Each number is 128 + 24 x the weight over its row's rms, rounded and kept within 0 to 255. Layers, rows and columns count from 0. The size above them is the row's rms in percent of the matrix's.

# layer 3 MLP down (transposed), 3072x768, rms 0.0096, rows 2203-2206, columns 512-767
size [ 87  75  72 124]
[[131 132 117 120 105 112 111 147 144 143 120 120 123  77 136 117 159 145 117 131 101 151 155 128  79 188 119 152 157 143  71 125  79 118 110 130 104  71 110 143 146 114 133  92 146 165 134 122  97 131 120 155 133 125 160 182 199 155 139 128 145 130 112 171  90 136  90 165 117 145 189 167 133 145 126 119 137 151 135 130 150 154 139 119 172 109 104 116 122 177 135  90  97 103 158 114 141 109 112 169 100 116 182 149 136 124 109 113 118 160 113 155 145 137 160 165  92 139 139 133 132 114 111 174  70 122  99 148  88 118  85 144 100 125 130 100 111 126 122  76 104 145 125  99  92 128 135 100 144 128 117 154 147 151 133 111 126 144 143 109 107 134 155 143 121 118 143 129 133 109 114 105 118 180 138 147 109 142  95  99 135 138 169 128 137 120 107 157  95 100 127 111 180 132  88 125 122 153 133 122 159  77 164 127 140 143 151  97 149 146 107 148 115 124 128  83 130 120  77 108 118 136  96 129 122 157 149 120 142  96 129 105 139 143 147 142 107 119 133 124 121 177 116 127 119 139 140 130 155 145 114 155 136 143 147 130]
 [117 164 108 146  95 167 157 113 163 132 108  97 117 166 148 138 100 127 128 127 149 115 150 127 123 150 128 129 160 104 102 116 172 128 151 157  97  94 135 180 111 121 132 143 116 101  93 144  59  89 139 129 140 108 101 136 134 171 152 115  97 142 117 103 106 152 115 104 148 138 131 105 159 134 162 100  76 121 145  97 129 118 117 102 135 138 133 119 141 135 129 110 103 132 128 146 163 150 154 105 141 123 125 129 137 139 140 118 119 128  96 134 110 138 142 122 115 117 174 138 128 107 139  76 102 121 150 170 110 174 143 117 133 153 101 126 133 121 124 116 155 121 152 123 136 131 121 100 114 116  75 160 166 196 159  95 112 115 165 108 119 132 127 102 114 103 115 171 150 123 117 139 118 113 124 126 111 146  96 117 157 161 104 117 130 142 120 104 124  86 115  92 188 122 154 142 138 165 103 137 167 143 142 125  93 160 129 136  68 110 120 122 134  96 147 114 146 124 123 122  97 167 125 148 160 155 173  96 137 109 135 124 157 120 138 110 133 124 126 114 158 142  90 106 162 138 151 140 140  82  82 126  93 151 144 150]
 [111 108 138 121 146 125 149 147 138 125 145 112 124  95 170 134 139  88 121 151 116 118  80 132 167 142 150 142 128  87 126 139 142 173 134 167 140  92 126 154 120 181 117 139 127 107 135 127 189 178 124 159 126 115 151 148 144 119 116 134  51 161 140  73 118 156 123 126 118 153 150 138 112 109 132 166 121  79 116 135 134 174 151 126 153 113 112 125  98 141 126 120 129 127 114 153 114 139 143 152 122 125 136 120 115 134 114 160  50  99 126 112 128 112 121 140 113 136  75 157  69 158 109 149 113 130 125  97  88 154 133  74 166  90 106 134 166 196 143 118 137 141 125 143 124 128 146 117 135 130 116 121  83 109 126 130 142  48 100 177 129 130 140 128 147 102 133 172  93 148 178 154 107 115 188 103  94 137 129 114 129 110  94 146 153 108 130 113 136 119 144 176 188 117 157  95 122  86 102 138 126 145 144 133 117 128 133 117 120 184 142 143 115 114 114 132 172 157 121  90 137 111 116  86 118 148 170 133  72 103 108 143 147 160  86 160 136  81  91  96  97 115 124 138  91 105 158 106  96 112 114 105 133 150 143 122]
 [108 155 128 154 145  91 145 140 107 162 111 139 164  87 116 117 116 150 134 127 119 111 150 127 128 153 133  99 131 110  77 120 144  95 131 149 137 134 153 108 133 141 118 141  99 163 169  86 103 179 152 135 136 166 157 165  79 142 140 152 127 149 128 122 159 115 156 125 139 118 115 117 138 135 142 122 131 148 117 122 129 105 113 107 168 125 166 124 146  66 157 138 118 109 131 129 119 110 113 120 104  55 136 157 150 139 166  94 141 107 131 135 108 100 153 135  91 128 129 148 130 124 136  99 139 124 142 116 135 175 131 167 167 116  95 140 115 143 135 152 137 126 125 106 144  93 114 157 135 153 150 112 172  95 127 108 109 100 112 132 142 110 138 134 105 102 112 124 112 144 138  99  73  85 124 118 127  96 101 106 143 110 110  87 133  99 125 142 118 122 124 139  93 130 126 144 134  82 128 115 121 113  91  91 156 109  92 138  97  95 136 173 136 168 135 103 149 120 158 118 110 147 185 132 157 117 129 152 154 166 115  96 136 144 150 129 123 134 144 119 166 116 137 124 151 137 101 157 120 109 114 123  96 102  97 155]]
# layer 3 MLP up, 3072x768, rms 0.0168, rows 2204-2207, columns 512-767
size [ 99  94 113  99]
[[142 130  98 137 118 165 123 144 141 108 106 134  83 104 140 123 149 119 134 137 126 125 133 106  97 128  99 128 133  99 164 123 128 134 149 150  92 133 117 143 136 142  82 142 118 135 117 125 162  82 147 120 106 153 118 154 154 125 105  91 125 167 150 133 104 119 137  94 138 140 158 151 151  95 123 100 139 155 121 119 135  97 119 165 126 156 126 151 120  83 159 107 107 139 111 139  96 155 145 143 172 122 151 132  96 104 120 136 152 143 116 116 142 134  96 106 187 121  87 141 102  99 147 140 125 126 141 142 149 164  69 106 108 101 101  92 157 158 106 145 109 135 130 163 144  84  93 117 145 117  93 119 153 124 125 120 160 135  72 146 159 157 144  80 173 139 148 119 136 113 119 148 100  97 122 135  94 174 126 147 132 155 125 156 116 150 111  95 128 106 129 146 172  99 122  81 132 144 105 157 137 146 140 111 122 148 162 122 139 128 119 131 123 134 169 147 127 149 119 114 120 106 124 137 139 155 125 135 128  98 112 135 121 137 163  75 141 119 180 113 144 166 106 135 180 133 145 154 113 162 143  87 153  98  68 117]
 [118 132 114 134 104  96 146 142 133 139 177 116 126 110 117 149 178 137 111 140 110 148 146 113 119 125 160 121  83 151 112 142 114 111 139 135 151 106 116 139 112 107 151  97 137 141  96 133 175 131 113 108 142 121 107 141 124 121 126 121 117 129 100 112 110 177 133  86 121 155 133  92 172 141 117 173 113 169  96 127 133 150 160 160 143  76  70 114 147 125 155  74 143 123  95 168 121 118 128  88 130 118 165 172 165 141 111 144 101 150 113 121 135 143 149 140 143 152 159  92  86 118 123 108 141 148 136 112 131 156 139 150 148 122 144  87 150 148 120 103 142 151 113 146 100 101 130 127 122 181 140 126 135 125 135  89 157 125 146 120 122 119 128 105 171 137 104 146 138 160 136 147 135  95 107 118 121 155 173 140 120 146 162 137 168 116 149 144 148  71 107 156 121 139  98 136 114 125 124 145 157 131 183 106 117 124 175 119 131 100 114 106 126 167 104  74  79 136 139 145 125 173 143 145 118 150 174 150  96 110 139 123  86 107 139  99 125 102 147  70 178 126 116 110 150 146  62 131 155 148 152 116 105 149  74 133]
 [143 116 140 134 153 113  93 151 145 115 159 132  97 119 137 122 100 152 158 122 140 133 155 120  57 149 128  83 111 130 135 176 123 110 131 160  95 129 153 109 132 147 141  82  88 148 119  98 142 178 123 118 100 145 155 135 115  74 119  96 143 125 146 104 113 101 205 104 138 128 178  94 139  67 145  95 166 166 135 131 163  84 131 122 125 125 136 143 144 101 147 125 154 145 127 140 116  89 116 128 136 107 112 168 140 111 154 123 153 122  74 144 139  88 161 157 153  72 124 120 163 123 143 173 139  89 138 125 171 143  97 179 151 138  95 164 126 137 142 124 134 116 138 141 125 122  96 135 120 134 123 118 126 137  93 114 152 130  81 128 152 183 147 111 161 137 110 105  82 158 104 145 119  72 121 133 140 146 130 140 149 169 149 128 137 136 100 149  99 100 126 155 127 105 164 155 111 100 128 139 125 102 150 110 123 116 143 143 144 142 133 131  90 181 108 156 166 156 156 128 125 141 142 108 133 157 118 162 127 112 109 101 132 136 125 141 169  83  94  90 119 125 105 163 119 148 129 146 135 155 143 119 161 140 118 118]
 [115 124 104 143 130 130  99 131 147 151 116 121  91 119 133 143 135 191 106  99 134 103 120  97 146 149 166 116 115 103  99 163 125 119 120 144 129  84 118 115  99 140 155 127 143 141 181 115 115 139  73 115  95 117 111 132  68 103 123 143 158 130 139 100 114 110 160 123 112 153 105  91 127 119  76 125 163 158 134 112  93 185 123 109 127 102  83 132 150 112 154 141 156 142 107  93  93 123 134 144 164 131 142 153 110 121 138  90 124 140 120 156 102 139 157 129  97 130 129 156 100 115 179 123 161 145 120 126 171 158 165 159 148 102 137 165 104 111  97 101 148 113 163 152 127 150  87  88 124 133 130 153 147 116 132 101 130 161  88 137 147 137 138 125 120 138 147 100 114 155 119 101 128  97 112 116 159 136 154 115 147 152 110 125 169 126 141 138  76 130 108 116 121 105 146 160 149 116 121 138 122 108 115 141 135 101 176 114  94 141 106 131 142 138 141  91 148 158  85 138 136 138 162 125  86 140  91 119 117 137 164  91 137 125 155 100 140 177 166 119 151 140 126 128 132 128 128 112 135 114 140 114  98 112  94 137]]